config = dict(
    d_model=128,
    norm_eps=1e-05,
    decay_shape='linear',
)
Each number is 128 + 24 x the weight over its row's rms, rounded and kept within 0 to 255. Layers, rows and columns count from 0. Numbers have three digits each. The size before them is the row's rms in percent of the matrix's.

# layer 3 attention output, 128x128, rms 0.0746, rows 109-127, columns 64-127
107:147108143124087157137125113081098135143135145105118131144120127122119105126125113093087151136074139098158144144135140137172105095139126142161143155155120139107141129131134158145158112151136139
099:131129144138088142104099158100156131138137135124105087140131088129135103093107146109103123156158125125135151142140122094180154109134147111140063154063129151083116153151158123116169115143124132
094:108130135172128131112155136154120115140130133146133101140136147165133119104133144175146122095132081150154167139085144126174126091110134167156126115123187123103134079144093137137145112151138108
090:165135127133186100129133123122150103132142159112137127096119095131186128103154144097125109134181121129117142132145089104156083172119133095126157108114111134140141096137166122189106092148127119
095:152081097114065091133179163138094120111084136193119128129156142126127133101124136131127083163137135119113148131118120147112147175137112116154110101124140173103108121083126121163127136150122180
099:075122132137124116151100129181108132168124084117116106147149164085105149132128156149136119138100148117105108157088157099114128111137116138112089108139141079158140147085163154121103101132126127
107:100150105142106115126180098168104131138116150131131109127083126163177139129146131151108137127171140160176094141168086152119121154118155154138073149132163099154134151151148089134157127125136130
094:113131122097134130118141159149111111132043186134124160109137117081096130070111118168113121120174154138131128166090148128142119113101093154112141125159164085116105150141088142157166120130134118
110:139159116102112133088129102101129120133134089152117045144131101128151175140135140074150132150085076163117140109116103139129131141148098134139118131146089133148137124128101133133083167138110126
099:135145125137136119105085116148164097127126070128165130154095161141103145133122151165140139166182165124220175107127121118131110132091128122152121107112126139085154071109166133113125120134165119
098:167134175112099122134137110178138159096143103123110117141130148159125095107118108105126097148108123180134137148168169156140116094160156167142106121110110128110137114088164113140148096109140120
100:196169099151149118156109154122136112146156152095105160121115155148103114105154097145125150111146121145170107130113119131155113118108081135076126137096130096126078150158133166089109109151119102
101:160132164117118123111091086141110116144095103136124151146086139179148172118153111132136128136113180128119122143148104111112112133132102105101121090117090079094127170090170129107129087105160154
095:128068131106118151155135089150090104125159141136125154110048155141112126074136102153114125105126171103150109146103165163117142127107146139142120136098177123146119135141129099117146124080114130
100:121100141103077098126150174096066110120133147136124095132127132104123145128147081169108127121141081130141125157129167151147130109150109119123107117144149120139120151102128101128143103097090138
106:113125123100121089113110122109174101079106101128138172178118163116146120113112147108138143127113129107123077091093152121144145109186132146121156116156136128138128109112115094177065144081107120
092:132171129147094159125157137146112125118132083179117145121132121125162167140148105086143103121080122148133174125114125113123164160089123155124108143145071121115143136175120131124140166135117154
108:140166095152118110132133152143149109161145140128109127116143128140142075114122139087109103136106121126115116095158079152186099106153158149107137159138111174107101129091105096125127123096100122
103:122132115147117131155122108136115126118167121106189113111111126119173153106147104160125133108124121128138118150101190109170111126067125126154153109146149118191174149122133113130188108090140093